Each number is 500 + 50 x the weight over its row's rms, rounded and kept within 0 to 999. Layers, rows and columns count from 0. Numbers have three digits each. The size before them is the row's rms in percent of the matrix's.

# layer 2 attention query, 128x96, rms 0.192, rows 0-63, columns 0-95
108:471552451496503513538509507492589509462520543546484602544530584517534521509535569437465476538474472583555475482467489473562544433427586486491458461447549508471493457557409573541606485558537548476492450474388540428525471447525475474485515505474615463514472457467308466570540470472536495509
085:530557509490517458478513443516485480492460591424455467480560503473465541550499513456537480472467523465483513414588430542475390561507523570607395463472516526496545545459560463350446491542494463485453631492380573454531543581580515518455490514525490476511390490474512471463495487521430519513
111:559427508527367482452525546500517475543508461542622463516462569564494517505457612421467533610482480466520515536454525488498570557456510458489498446585497382500391489550451519526511512428527538496544422503547579409553516505512452490593521519518538546559511533507575438591472551473478499503
123:519465464560595532512490495501480498447545564396435561413471452450440464460452480500497587522547482504490525499546448540624534536473520517548510463443521543524514513475584596475510462574512497542467425469494560489440496528418528499537525589611453494540470492458482658527409473472513464596
137:452456490464523503511455513479552465478393404557618497466522575524384413573547533507537539535607477531551461504436450503505474455516576406433375517545525529502536489559450497524539520560567406484506458508550432599459497548438490484521491513495440560475609525517497513547501485481521484443
120:569492492524559456488473512540497470478508472476502478591472400580531493432418588580425472429415524598486467559498473450475483612453565481463506566391540404521510555541526573533463481522475543433482522539408444476544521547457472480583558477514571460543459508472475465503448522455614497499
116:554451479472543430499542398535549477508574522574475544483442508564577570460385482583445561405559435502494426531490561433521531475530416428465480564517536531526513543482578457510491524592425478479543495502453435491529547567470556485425473483496375487484559493445469511521489562440556561458
118:549471449577497518430543389417481444527535503496428513452485548465410454487515527594530524548474471538506578448459525625477521542468509462497426555481547549582589606552514598474512523564508499520516455568553496472536518592561478420502551510502498549504525469422453555480546488454543609473
088:538511523502539508485420531455578552460541507568506557540451429452533506424579501518398486531470544530567427556421525515462587439419497514474517535549575545523592485551537632542503522563477486438462519531441478615486533445483529493518567492540567509456628493503476423534536537430519496442
108:576448454459404493596518518441530480569407502456472490455452525439468507505539479518482455560398494495481460397575506570572539486476513516616510433405374475442487476479472568456565523532524423450524411503490541519513513608430528489481466550564503478550487442483539547564467463449487536482
104:588470448586532579447472408475542455536597470503499537595506498496491532497499540635570493481456500555590474493519476476448493521478529454445487593433547527558491532459533528563482542466456505458500556485531533575455409618437524432463507477530504550532465582427576508510550423522583500444
141:472503433430614592570546496499544590519474502469570512470535605479495512545499451427503533476518531541498442393486552492650572503497428512483507488489477499567485521554497494433551517460569449417520380426518441558472504577406512494449495448477452533428509430544534560508511474454502531497
113:574510469473633431512436473485550535478501528531509493487479538470580488455502595570422499430510537462510421458457486556494594518553600451449479482476497470494454493403469524495553421515576473484532428545451528464518500620515482531552502447584540436418578555469497501591441537410462532509
119:473554524446497471432443484496506562554476374625495509583475481566531502563507460445536442486507450582427422493538545501473492512444456637537506573499466441482418583480476465512525495525488475480567494536468429556444501570537498477415558475490560466464539470574564476501510598505561552412
126:530497515473491652492532533581496494475442529506502545510559547573395448510516465546529536576520439480479455473466503529453468438588537473407509571480431492490496490421496425579401446474543527556531524548595466508437427564549487514516519512528419595495478539458531514450479364518429488522
106:473477480539491506454520583542404524488633511569495525484536548569407485528529508503521472471484487504576560604400582506415516476436489546432460510471521564538500570533429585565496489464507561392497528513484621484418493478571535525547491487533494481510543396535437550451515507508467486589
104:486541478604566548443445459516428461482499513480559466471487612502538451537581552486525477558529490464561502589443451597427524622483519458481556517538530454472496476491533545494477489499587576517597613479484539597530511545517463505484558450582524585587511512452496595541458480524538551474
132:473557408456511565578567469503535487511613592507509510556559586518529479444462521595507533499482504444519520462461524471451430447552555466354409456464551542446495437455433513513539466493470508542444564505456501470552398426548447541468467424494471468475515577521427441519579537508544509552
104:502461517531540554418486541517446443508508442565522545543568532477513522498490510450547451467546575583516429584588388473498453578582582472487585488374591473466507423499540547573472502484466441469465497529535428487514531472431488456573498521364514472528483469427411454508495491481534449496
137:488515439597389549490474482545517460501616508463466452600501547559477523485502498539444493501491532493480467518555497398529380549530450545545522509430516455453456512513449539513423590456500481476512470448458510547487516565555528551468421381488407576529463458551573575492621534513548496540
121:542535513428416562469521505466497475562410418460429476492463422417495435493551533537561440534529538533452579483523500589543520515533462487503561349494448506562517452494510500465530512618492399466554437509606428532496509529532531439533560593496524568525519533465456485519431443570505533470
123:510525471489522553504408536475471567594552556610492498452470553531512514547550531424504504509484573551518485493469522531452536515539484487545614441471511476531518525571586537553510514513479421454536506440543438565586581443444524558578555578398495512500566543565428527555357500441485493512
123:541459497612401379542411547524557475435509585419527411494464471523555559482534510514480467530509511544543497523533448462566512476536560435531450520443499447435429550547452524476429518460434422479547478428387455503480581537456515508502421506608494510425505487579513523449524524517425493491
125:383525509504501506555499472507478446530422475499447445503442438475523477408443547596550433486621413573521587408472496428497512520535495524526473479479527521501470378474474472504477479476517413598548478522567424466506405508511481444509406545483478462487488603536492614494543506542537488543
104:498456490498408416536499484535534498430523634416552450482538503499512594499436452454584499461580548543458525528531502411433414477544548496532506573512508507503460553390481525398500480426491507536496532470452523457452536447549504512421425490551484542543498626540446511400489528516477425456
119:523479619467530434628538518395542505497391548511528460541516545605603565530536485451579502509432512592546580516420498452512472450473536486473485533498561515515452431592513506562504585454471479542525413468490508480483522484485500493485462473431516524469477444551468499442576419481568437442
135:594425429520457529421564437568504434449525461359485522497520539516480440463445506517467467509586475511502450466611449531423466507650558474481518431445533504477540439448467552506449486528590463499508506540523553514525503513503468464478476507465385478541447405423482525555521473487462471588
116:537436488510438466515591434438551538523560495416478497489518541431558431503498523572545493433496526510438537505556501540432504497642545396449542424534502556473535446452398508432509553542470436447502539464500562495489609539595472447504420543499439418513543577504485505520427513511515572514
112:573534526509590442497548432512578481491509512418476481546484500521607558503467485458493460420507587474431469423546542465543503468551482518487520427516503511503415434465586477597467439422499490596553475391538512465527506540491482559458499411544512542428471554500608474494454402451459546578
133:479444426461472423473409472447494488569453572480482539447575507565492538554512478519603582554528437497560450515472500488468428484484577548442459546519591474578448515499530607551527501475473506520556386547536465512418397428460540489436581495462466501508516451579449513489583473525535432466
130:574459536479584553482531543507524541459532516499527584547580516488551496519468485408509480472538464535470471415502535514541560427504535547444517506498517503564444402468515506601422479459503465482473428516633468470411490577469597455536558517457484496329522489445526468543445406502475442507
119:605507494514575568490501571510475568471577445470464452522473421443411497479510558603446520466476536475530481563545509532450525471513493549442521437569450547573527506455570494541454560445541467515512493550559563571414537485468520558445500498544558511426569547421577427430465550486458376548
123:476518506477518518559503476472552515534574528472455482575466478462494442442563401474583422563454443451450467525546402565558480535468501505435522520497586447427496416471589575485527457559559464590508435529472395555471504500515446480529573476492497577490491425507548490421587508546594538576
114:574485453474442572400574478467518526481437553421606485516515542528511525495406550397534523544492515589542470437541472471396519503524592491589489492499581483522499466476474472497457528443431450474404414503538543497578473458488453429524449516453528480465443476518450405543527514413581452472
123:411500525537564492424461489460501517519463478472465497486563531426528492486450441406456421495495559489494512516452504532550422542524456499472591418475476535455534410601472424466600560575436519494428463547478474462508529451530527557447527506337543430508460399512441488537500480566525582475
109:566475496456489536463532543454459525597533523574524508485495509556523532497511403528663444490506560547501516514544487531406553386538479560430554500411587538506529556451519535492524475457406482364534549484432523589487472483471482529476451496443461414480499386559478529513498535459530492475
135:496467538459444463606610549493496524519566571517546455568485543505493551513473498533544570465401555582535581582400537472498435500579471507452466507505502509623496468527468575387636474460446538466475405537529459487472482494478540523525459471462522445523455486553460503441491562495463442550
118:507531519476524410500613477516511514475476530574569492439488569588482554565480466407485550489487492477501452563492511476498513447514526529586398547566553580448471638524454446525533473506545478550505457431443537430589530440565423541448448458485470496449503445541441508451545582389497498539
131:536465521489487581511599493466496397539386422565537517537507504339454495532442517514544477443422562447486524507566485556548563539466477489461432440540399546477530518478457505450584529453484469490450563509508495467595404554447592435538496537521499484514446481436460451536532536484493472430
117:423472541488431475579595532508472516458563561518553579508575563546506494541575468520481600487513526510550412566521405468496533435463503542571517493602502515496471400504570599488542446509535546481480517465457593541495541431470484537431413486498464538603475484470479442545409456496547430496
133:533463448567486470531461520504561464557589543586518480527435504569481561470493472513431430527457413534550462461511569477559476400468500499499410495480532570507496471669524535540518488572498406452481475449564423397522497525435514578540492572484535542469528538456510407484515448462479559572
113:462475541540486422560410551463463549529446366483499467504525485449596502498539595466397479495473485402458526457426512467569454524578525441437470472574462468506529466569452392568520511433512495500502574555467483477460575491476422511553534481494577424492562545498525403480513532571481550525
134:528471554469460444512546495425547468481373482397450486493515493567510491536519428444498505534439494468451531560541476469544383518452550539507392502562534519478514577568514497572441581471533481539490523462424527434502592496560407538501546434454414548528466453526554444396571448471545483459
120:542395507483434442461502520453543467493538407571443489500612472426429580441498525505551473375537563477454515467535451439520554462438453508455503444539522498568520574490476516550460577457506423498566510483477534526463600511480588429527457519509461497497643473522442456480575517494500499419
120:569495509516617544427558505518465549440499573548540476458493555591530460491503457481533590537480444573513401523393488587471513517442483493419413549516560526549522519577582492476492429522528575475562544457432586561495536541566530551518549472554446505499529457579508514457464449443552583495
116:519462452570451503452437453514585431521501471489474474475525505414485416440469577591460425508550479461563445478575421572449507518544562433400431452585551534426538445493447596415505514541527463534509521571546495420556388488565513478525502513519449473545499515462500435552581531492494518479
132:500581455466468476460497447496419505525550554573504515525617542477483500441411521529493434438427583416443541444452582519456461573435509513448554504467457439482531484491442513504352501536513505441422492538529472400541597499577559488530470491472477513402503528476402479539535524550562512491
096:461455458519488428571476516512484553507486484502583476517507571535468489580446516421405513500518393507507378509581500492494411536553517511558412547531501545457463567607464494441533538525620430506493448547504464397489479503440496581454483523501488523498463475492470501417584599455441435552
097:456493519477544528549547486468572503466527531506455564578509553446525555499429478408521506547529430435507430495442584501488536484406484513485492576519530599415525503532553520683470563454453484520444564532484516499561495470504483451431526512497475554526531420479501444414631454422472539459
127:491471501405448417496489437497468418492509405462574512501502431480451474414465441502480422514522530451466464431523490523458557463466497421526559483485481443527581406453561517567470378561541561528518490542555511546517595539434413446550521583524546523559494478458549463526453433495515620530
122:429498489448566511476382462515572525454453512504500520561457445439578529416477423427462333477533534516482486419476475485472478393548464437503554532452463550380594421462492488552447465590515456523498523493542398558484505461533469475517515501484530513408561512473479532489550518467466533501
113:493458498519511483443427513464551499474422553521479513437484402445523528394559538516459519546538421484521475344416516534429542410446589474514487542475490532477518521480475504515508523474498496552528538627508519520464459412450537445519563590561552441484623511557410501502533493451429512458
119:478540548499454499658525546477455473533568549609533518533447486491536509487521544574508541465449491519512564623522485466433542529479482537473509475519563505526489522508523581532479465412439524544587605443506445503606505462403513493573478576556463455517497580602437559482443556451529507505
132:504481461422500485502467500414590554556462496434513401513482484476449484534551557551482545579445594525561551418453494565510479503449546464522459513498482424516495492508498556426625472549523472468455344485512491553497478555510410555543496447487610564547525544509598403523477467487520505462
117:503473449575402498521552520537434541484521483500497460554476546565551526554549580486514576502488339537566487461452516467480540537528465488611480508496484491598421442542491440452525593439520476478541578572495606522433473465479526460389477484498611476594476535462466483500527510536469441493
139:495460479517548395483480473446485437568522501519459524470569569478552542532504479476598491446513555472544459426504468463490512519477541477573497610410514466570475485524571544612526428448469531474460520489496536561466430612380515522474478469467605493549467473447549472544531349514488541455
117:487545445444524439515508526476451527518472456456362549408482461589466502574548536501465511480533473524502553566539540487516538526567517565580600507444491524562495609456436522549553489513502505518573351498492533452466518461573426440470489479483578457513482440502430596434464497452475479589
112:511534516533542462432468490408457443531480430521463541418538488522431530527499434577473493519519484452588484526571553530493441425479484570445405405538498523555523457457497460586557501458418594530530439470485503536499436490471467607400518466538554396430478426536553414537560505509494511560
079:482532570575490549533486594456501491522420452496461535558433479453635480500535601528491459520485463555553547642417498486497581553458546454480534535536530487439460431596465590582500524473495530498546555510495444512512458503463471488522507490502573536568507568474438469508475415520598458411
127:576469478568519487497510500480503518543526520531578429503468468466569503392416450536501395440498481513505463428490539487386541478503524479381552524487528482553520418506462494497467519382490545471551514544556489548504417464393566518451474540553539398411539484576492506525591557540578556529
079:402566502465389485543480516511441525541402584517507463490511525608520551556562507470534487554444420539540574444519500505472351483472437552581474512508420498428442531558553455434537493593475522504504539426502477458465504491505543538503474547529503522545458529572513545506394460585447448550
113:455489486495543485467464485442483516512539492575492438526552532457450478460520517599482533422439645487489446465553456518471440507426468523531523497562484443483481463506504633447531477517531487581505381482555466590526569492437556538505427457424470484464517503590577465540493551485624395495
117:475512442472430514527531511560482413502544433562509578588444543423454520460470603546436520466532510531505459584437466441508445460528525456515475438473466541575587478510492599623534475455479577470546513503518541558508449485381556498530473500560567481576524532477395540501442463423537530534
095:446523466468498538537473424456507541505562487471499571589481511498548532514533577593528578588539393593592507536517537491513540485468543505567524540533614500491497424472582565569491505481472485551502448477501441610506466485486427432419494512525581512474482591508521434522523535523620430445
# layer 2 attention key, 128x96, rms 0.189, rows 0-63, columns 0-95
106:434505505498548537500546501404504611438498398512363569548509524516449490452477465447402506547470435534540527467496481519497482481585600521616490505479461512441509566517553466500593460489435427509422544496447489521557560393562524503482607488486548421491500517583442529505505462475527503495
091:444446494534429487488618431519465494478492635501466597460509454436536550559486607489564505560482558491507575554486493529499440396564529535489514464552480499501469535546489423435462565520498530507509492485483523508412501535560403501525478476594448497469378505506462451610527580525559544532
114:584497581521543512443475588426537409536517489545575439563497456496515496458379495541491568584505430560426393442482519576509595605537472511483482463497430451545525549496429502597528555481505527411447482513557490462564550474453511522455471490439531522462441569500463516455516418538501487527
124:526535559519530490532520426545448439475569514408402626505387538488465526472568581449463501429535559500526437511445503562486520425570523551463473485516524569478444466470604529431520403578485456493555469530498541492529503510491552402528474574566463542488409477539439481526508588487447459502
129:463453571444526519543408487584559497405464441425555474480535563552447472490543444441517437507513440500548554450456431565583526458464507456454437548488461478503567537516440562485488499510528480597505472515458572417442499538442504544486473433446473472477605579531453481522477372412482552435
116:507502523513516517472467420489595448559504493620561455517477560538511511504519484467488498457438588520507496559402510423512490536549579585483545492499540515449451505465608481493475420465501452438433468495440557479539379592504426478606534549562463350506461518518512490544486514567509444527
123:540465378477482486579544428497541517563564589552498523537460545516497482560452489505521531395481543464509428529513541511509503527476554423436496614530491485349529495531553504462480523554559402533530588474481632530538474566544505446554504426472528463546487482393572478498540492467452491496
125:555510413437530430541499482413552484482474460399503484495474481560463529424545530522449464480475439452509513473455545541602481465521564439507417483563542505378522481445517558414534499522476536434504512510537534398483474577581486409493604464415492418380469468461495493537511517530474527423
092:474518477476545533471473519435533628516537387514545416509574607499446506402527431458443467446509414508513469468503517480514500548524496436524498527499467549402439454476558537441529444475419482436568521562410488495532464493496524580481528488438542387454561510474584565484496438399519474465
108:470489475462451551513534519448484451485448516381464483577449464437455544488547545609404448468477558543458496414539489496573601478552425527576456473397509466472467563489484546508581504529431487566519521558564570531531574500483546441492447477443467514492396509582425535544498503531575565509
097:460454541519554535485465425555445453577554541476586394526540491604501521464571550531444480475554474450584450471528486422475492425509520469507541513544544444505441543428568539529538481524487459482531524496477495529522420490436495558554599468465559370457467501446565538480483506586415451385
146:506502515498490549569571455518538506515418489424494523445422517478480494474572499507472522473486536508513551406448500465525548438487428429504440428405478476560472543495469612547484500659512437576438456524486540500527527547452567437447471330450494488479575523511525448506458441428496485448
109:497477462401584545469509366440530506586475508460554506559530544607457460498498545548431548494494478612485549532491487552497561518559509496491542480445470530414452481490548545447448484485456408483478556595551633549463488535523584502489465485563525504481599511573525524507457432410519530508
114:459428535459507551470540466432554504511530553591518470558456471508606543520490487625556478473519603466549524504495476540537486520414532543538544584461485432518530582541454549510499636460540591547532458607542506542469511555564436514463550396497464529528535455487489536533521411550549547537
136:616558552503520527496414432646414469496491488451556484494503473531519479493587527430484431576604428461402500494446506463526524429426480527522517521538476500575544573466539512512423481461603522536469476453485458511445514424454466543545459499528615478515562526498479520511492459454397550482
105:589549437490537467480482465506487506476541396470439435457498539464543548411510491434468439532485360473495479540505520513522498529567511432504484470496551467471525523447554467501526457531475581390531519564406486494518515446498513496518497594480580441449632491577445529522542561471361411496
102:546471560482610539525430413505441428483458454569535475509555531632534497443593554507543544543574490477513520515442487512488411483549482531593520397580451485479511484576413525426468441483510465460514635506467535524427477462479523547435532488475405473558481519483516500462449544525559506454
129:530568370528471541543503481548428596563466555530508480441539424527492494485498444437415479501480396554487587592569467497389417537545531441551545471542525563509504497529554399522499426510493401528426537467500478610525549452535502521492518528550537487521516494479483497468536514388456512458
114:459457523538493512469466618554479445504579400565510416521554522559475562528481472424514532525527546500551471482426470448583504452544557562477475511483530553552517494536477584566533461490465473477443467403411452490627407445473497539530593538493478420538523500594497435483407562466532489495
129:528474440534500467540473522569437497521537501466594406512441507448497523526462530547454535459526501419496503500537468442511535555568533474469547451470419391539439491490440519565487428531432384519514443519429508595583546524419439514485569470454412437508500567491521529405550615560432496516
122:497516523450531470520451619489566528442441510425433505499475459527526527525511548564526532492470571514500547484473455545524499486422389577485465501492538508526496528503367572450517566488565590569550520470569480440554518427479462457462465434413507551522480409507518477611479454588570596557
128:499476442519534484481417660456510411529527422527471471497532500525496606449525517463536531553491533544423526485428442518530499499531464540477516505421470573489443510502424593490552484527508469474392584527499519451667560509500517524519488463425536548516525513544556438520468552370524519474
116:490462511467516503485449480464510482483421484411545517506464601436390517493454554578482487485548403447439544466524488375470552556548488506476558501530454463441448471473486452506470474553400362519569510531366556518491581550452519477544503539499459443501415567571452529469474463563483520479
132:501584503475501491518471549542527505458488562425523555487467542549447485556566459543495501457496459461600528513540469527388481430428508516486515548505572438517517408510434500547544552378548481581478429420652525502557562536514539472472511569498464556563469448563506558450452471571409548493
109:486458474507449486497452462499480506497501641532453556481498465424518589552449550539617544490538522437455600598553459473414495473490565506476554588495478482509534455539467459505410551508516480539524468484444494576468481495471525472514445507573457644424373507511469486423466548534439469463
107:449469502476510467496540593427563518462435424481536563518589590485478445521495468509507486475470491489519597443511479410487460514504477444472420528482593532446461469455498501614542522506441468468448401415426502442550566516537574473560551517418551448508482530574532481416470358535524520511
123:555529428543484516592504484566378494464511477394526473497426479511419487509457535410480471582546572494496402509471488559517580481514542507534435488544474520477542445475450524501447450507462454527459432392446584602535421463442496509466561600435453458525510555544472445472454575522491540547
128:551496371464495432527455514456439521501420490374505412464518494455502515421349500460478548516444527530480510485543458446514532542506416387438482464532505507410477406437433527426501454543429481558517488416439569521439500439480550452489445515472447564461495467518495473470426525497487527488
117:530453558518546504510552425477440487512470552495528582497502492573505474555437582559506573538502605621475465504516513497368498570429433490452548501514488570525467457495514525608462542519547413517526499542537508600599536530482526454482508488563533545543491539392595526455453429547492527566
132:470461541524529516502468537485548474402528477498508567544489467502506493553571475589550416538582524366524565554511433496497460473532631524538447645505565527515493512496475499559490562483438481444540474581481521499538461557569557556549601476483531529478459479564438470412488465477471387528
133:524491626496539479464552523545496485537567490498528564470532520577529512443515528452493532551527487530524421412463474501540512473443460475476479515495533610522483521396530548562486585509566514461483385492484516451600492478492582505509550418462669462467597486550547468475431399486465537536
133:470583551504471440420532512472457540601575504399549411504489501571477565577493582482489477450511495565493499553576506582515492471443436507455457471518514589556493546414590516494436521500540542462621468564548473518485465535465492554471441538518596537503610489473609521499529517493498423517
122:564471478502500527534511516507447566476457520583560472595437485588585525458647449576456506414547565470556518567481516516563438596511511555523458480591537577503468441537501534597488488514476480551541430503535400514551529526568469505469589527454438471580516560504481474542463463507572507515
123:475522485520497510477556575452506527528476550526579486444541521451474524475339415445502470580499513510514472442440524490462522444546542459532474523436511540499489513493443532556495514506499563426428326403505522546582464470476506537480577459487505449432373577543499454425477465475503537412
134:355472458536536455536485589460553564468467432579455552465515476422530437517444520440505498559491566483485475468422519444547436491562543468513466474491442496536564464595465498456563467554398550492506527473496511448492513427529503452486546505437480463527504437525568381518494561477627480607
107:536486332496452596528504511473442520570473494476451353493535492474491588448517486545504436532478557477457491486513501478511525505555480483563524539476598541498440498522524533559572495575455600417513501444383449600573505477517561560532552538438529532551547499549457459515510475443462513436
129:509539364497439504489547586483503585495491499487439513479483445375520508523517537529502501447457509512464618511526527406514482491501497452386457506473616546508504464475511474472502489623506516511468423483465549460531452514412490426535378558525578541435482448581490427531467544509488417480
115:539470401500441475475635449427529536493493506537465572495481500445440517554401469467504515519469492526482548528528586610514466542477589467506435585482483487406560518556535497523435534539574518520513457536541538560499512573582494442512521510546437547493500614468414498506608443400467537499
134:417492548480359594460614524570505513522515531513498497504572426512464480567468479519462542439407450561533492400523486533536514453484448546513446444505538444555557569457455512471570569554531628560558587482527466436523428451481553476504493468519506478463472497493447499599529515506583552479
117:539445517560447457480552466458404507460509510536367485545570444440548478487507517450572535483468536489499491487618448532453472498515534494539432521508551584470538450539509489518509443448430465612493486480439488575500477424468474626516414478581416622564466504424470484474477528482458440461
129:462497478558510421504493567477569505540514513499427516507444465515432555489577557467440501541500381486443407511498550521552466494488547476451492555503522537488492531499596442565574561510495396529520523557562535442641567587520438460545511546447564425518425552492563517636527498482481512476
111:459545535550551480479523477463545478489404363514554470481546543511457448457424461512468498447483434534522544496514503456468493603545382436429517405486436466540544457495496460503478464444424463499431521492488501397351504514483489497526495547528537489560615455510579521489455472494606465559
126:517410561542436450518563507481525504473444413493512538481525503446490462485438476468544519473470562461481542509470494530547465605552454448476432481557521475502490448462493527572401507509457492459535393479403433463476528624592455442578586518515415413487468591427502495493545412507505480590
135:481454523456443452451498513471511487492501499452540403553513553506492551507391460568569525410431453515563518444588438598556555577510503508419402520509476419478527487468440518545567564483452560486565568522398439478568485491564573551527529430449537506421607512515507531476511516541439475503
128:614480474467577467529569389497471530542435574595497553531504582516570455427550550436582498582545530439465497514416486532510383523536508527545495530547545532449475517577538469467523487552514577452561516554412587529441524553571501500520485450531528481479515544465535469619503463472446475496
113:418525464508483481524438543508508546519485466422612399539505459568404435514509425443463529562501379498501417514520493526507498498552622522515472500590453485469504422461469502430528519424357482493572524458502505492506462474511538592439555540459398438475482536485474541502439556439503524505
137:559541474460498448464412509504600444530521528574588493433543445468560578520482419443458555520398443498504536541518469450548471529509555472502514383508478515461511548517511492523482496422551515449386540506487476449602502432585517514503465393477499455381525491536464457463593563449508541554
098:438494488584438442495562496485578454471541490482483519497410441482421530614503521441493524478550430471500549531502517541584518431453598505425423519469462480512533510486513511512415578529485383597455414543552572461429486585489454477491505542528410540488462533552469497554529549430602487530
100:516460487490458519514590492480519573525542425583545519518538552556537481465466417408467461426587382520514430435501529505471467546530497380576466546531499484467551497521525500575545507481499460514546536486493424517564538446587552493502626518464573384474482506397528576433495509459457472473
129:597503523490513548522399395501482445403456515538546477561489502549524489452535392525450441525493567597506391488481545535529604589464453507528480477534514520456566446568528535637540422421538484511445542471511464524503444449478433543489409588483510463499512531436485506483498453565526503489
115:441512438435534532592422508536485591457453510552479532505484605586505526488585396459523535524594506487523490528450466510512485500458541447471611585459419449476508419573441480468495506489519518587495451473566467551601472462505513513486487502413536440509549517490567552509453514430599599495
119:473521492441533510504498524449523548487469525495513538545532573547441478482509474535534396564580382445494523477497459583453525493552572520601500613460444452444515503494520431457560531400454568476562541582586527480464521508596616524516526511487611545461470451563518586483475459503526521446
129:586512489506367556439472568519480448525541481518474482504512511557440537466533455511487544410461440579501536503582472524423448589461443561492503477562590526433414407437497508522557439472560470511491579480432472494599529518513545523556421582562497552525433460506458583494478511450442508429
140:420491486432593487528422535387561516509368464438554398517504465506539477447568517577470463531431542560447549493498504460547566445551497450481503479414507537565433495514489559510499483564403503498420417577595487476453482548479423539472452461478484461429489546480510454496469420468519475445
123:460540507571526428457619519448473469473558548498466507517534486478511519546458566559514483465557440445563570457532481486451503405465441504542478522480531452481564581495469417475506590427491445530478545472581590486406524526453482509417520475477538561535442430550559524461477550667565466467
133:414385534521554490482515379504512373506469451550506514533598478561536541475554556560507480497505507495576482429516528435508548423536497486519510512473599497525499499554556517576563498484428420451422610542503481491524436521460512543549630520548516419514470488516506478438420505551501421464
126:501571458480526480475512493408525496419500361353391528481401514483468507548441503584462470467479584521501555580486543518532569461472522522491464556411560531448502520422520557493459464452506502443483457537588540533472526533547480411484556565508501554529550421575451509463526513533447459560
118:428539564504493543467505427472444587458501417420478505481497449468447423557460483517437353538480525522508431508566593520467465511522521461513492489535538528551503521494579467540567472525419509381603549590482520570445520533521453549478519559557546396537526484477507488459575430431495431491
083:471521580482541508481436565448549509534482313554495439493587585600458469439525483460486544432488453500550500442514506414453473506493437486574501485533533508486490437454511541469538447424472458468490557434467449451539494435468556530499588551479477421577497462535540593430412436489497504466
117:498568417510465514531498475507535513586419586531625434497509507558459534518483425558482440509523491469523449484580537473401491546482512538608525492498540491494495419508524450596585493473506553438551509501527548533540480548514679524496510541443554521529495519590587533457464461523600478480
088:472479518509490502529508532530482429427475609539420608460435439437603519554561535523586505545471548441477546548493452507480431454484545529479534542480504470547489586543447423492499577495558534584492483514553541491493578507490404505559398495541500580552403464488454458601550544536535566547
123:439450498460463470478472581487490462536527559518595458528521464534559514564558509559562561478394602489543546527560415569565492530505601554450468504490535554514499491504464545574548489472435526540524462628569532581603490549510489601485445446506415584463561553474499443485525541474514475491
122:506512490500464536500532468527431542444556438505388540522496575614454529540458487470475483403519495577560520464530450554484485510525494549485504544441515459481559529519506520495590395468611463542546582514459524524625459455375505476548452544584599530510516468468495573547500610491470463492
104:484557578480552531477475520394477545487546439488556462519505553536480493470508417495408420432525500458606494471574494421426444450491521422546507538528538565489457465471482540521508468460476407535471449461505498594511486488489440571438580507503506448505452451457517548340461432481442489383
# layer 2 attention value, 128x96, rms 0.152, rows 0-8, columns 0-95
094:532576475442446576454482503509471592421543462515481506490502427522468507470419482421527523514567595488509424521548555478456463430510555506458466534564476465478553555481536581369496495563501510408541507528542480368453553542464486409487597550527563411494543558498532558508527498578556489455
092:554558488456605588588462556479518515551533460556489500477545560418502474562598382504521476446548457473552448485452539478506486436508491486411478509464574470422492558542535520532509550452531538410475408445501500570527462524425492442439561549431497493435485448576476504502518416441474588566
100:524538475548455544468376531489548506527554512418532453553498447505554480501508559431546506606469490443508571521477436559590491486495466554526467632534589484525437520488503490602501540582456484486579528524424436465576480443464501477523471481534605506549575553470579578500422540466525450535
090:533550495489497509469531528500517503456460539472480551510483546437549564483585556382455413413461508498536405562519521507488597464411543487449452518482482550407567540449515547438579499467516481433479462478543496380472487606465507516433458448498541488556487507565491446511563441623418559533
095:518483450496516496509448438534418511634483487528523623589581447563468448404420568442490456449482457531382520481480506520554470530485502458483404565449528512549453543457571538484498603516453453512573558554496465489424509507558497545492421402483467565557550472513498451468508534554527515499
083:491431449428436404518423451556436489613514456517594501470442441512520475540572578402574541566477528467511487506434492486471454431594465524504485481471482472508501462515601441471459552531488501486585545517496486492420536640439457473553505538444462416488543531467556426540578516500478521504
086:465522483525528466486500593587518465406474505578435512519485521505589539463435474570536565540489568481585521568455476510422519504523440503485512584502594530441472472531393492476494468536378668511437466462579557448516488552458543512430505463571544456528534509521538551455522510442515558520
094:488488471471462495532603468448607471576555439433586489476519524645459518499505443537513484521467546464540442440482490544466435471494535424561591577475440529445456540551635535499453491542478425549495504540481546514507512492459487373502449479482569456465538481446489506557462451531616461512
089:542494495479510455417435506597570509509550445498490538530514422496510484447412516421507492474508554594442532617577421513468512473496502498529445506522605482528568474497474477454489550542492595459550520577528434562523484449546487611492476559511568506473478475489591607541550612504440528428
# layer 2 attention output (transposed), 128x96, rms 0.129, rows 0-7, columns 0-95
087:431548481471561516465483515471531475480395477485538464505477469527514497544364507486469506559515570458452432433559489491468505416523526476498455509455448537473576433527452470438552495500417411522394445514583451477519596546555430504420578417524496409557465571495532554503425452502511563417
082:530624503521557559534460502554482459537539525453492441497639479420450502536542521495480446510464516506486401490564483431528471534523557546531520481493449496413492488424464464379577516468551531517453566527569578488453471523517473561416527579615455543544471559466496589470519460578471571499
086:550444559501517417477527491534526501493466499575488571592548480540525504472507589403471421524385556538513546475452500504467483420538535561492539520415522480539441447565482452531533627467490449478467533448527500455601509481487487455450461497540629512394564532463473577424441542484536499570
067:497477574525484456518478498493533480476489570597475396542503451531580591507418480495546554529586597416521443583537528548488396597480450504497509553420510495480567472560435461474489496509557607557516541413444508465454605532506595549541436474502487483536480493481550515538594500501539508480
080:510557512514453537544492528523476431504503439523507563591505418587506503428511604433467500485496559585467599421536491551499533521468484584588475498378541501573491504485529614548464558457502510556553542488540532491506570504523581506470521452534527487511483442483459505447636618573514468522
076:514451475522402508582566559472531481469455513580545538545440481479400485531538557599434581553538517570486552529489368495499587519488489431545547446407548451515443423558513530442559516445476521505405436459473469485428481519631512475443475556550496532467527503508491470497584534477531471509
083:419466564463427543455469573454568502522506508528386530532399543486510608550488547589565426477457533516540548531568545476454560483526480612527520604457477510481581589504499455533467493529489552499552534562536444452493496551406422439530410475534524517481514571520513497438520436431513498458
093:513551436521482504490574468448522398432499519508548421546569497579429520475563405534467556560517397409447510471503396527439440455395574545487519532530538537489428514494476556524439571460445433519469482539495502534498480450507491544491571487429486457581467496489370545534423472532504493567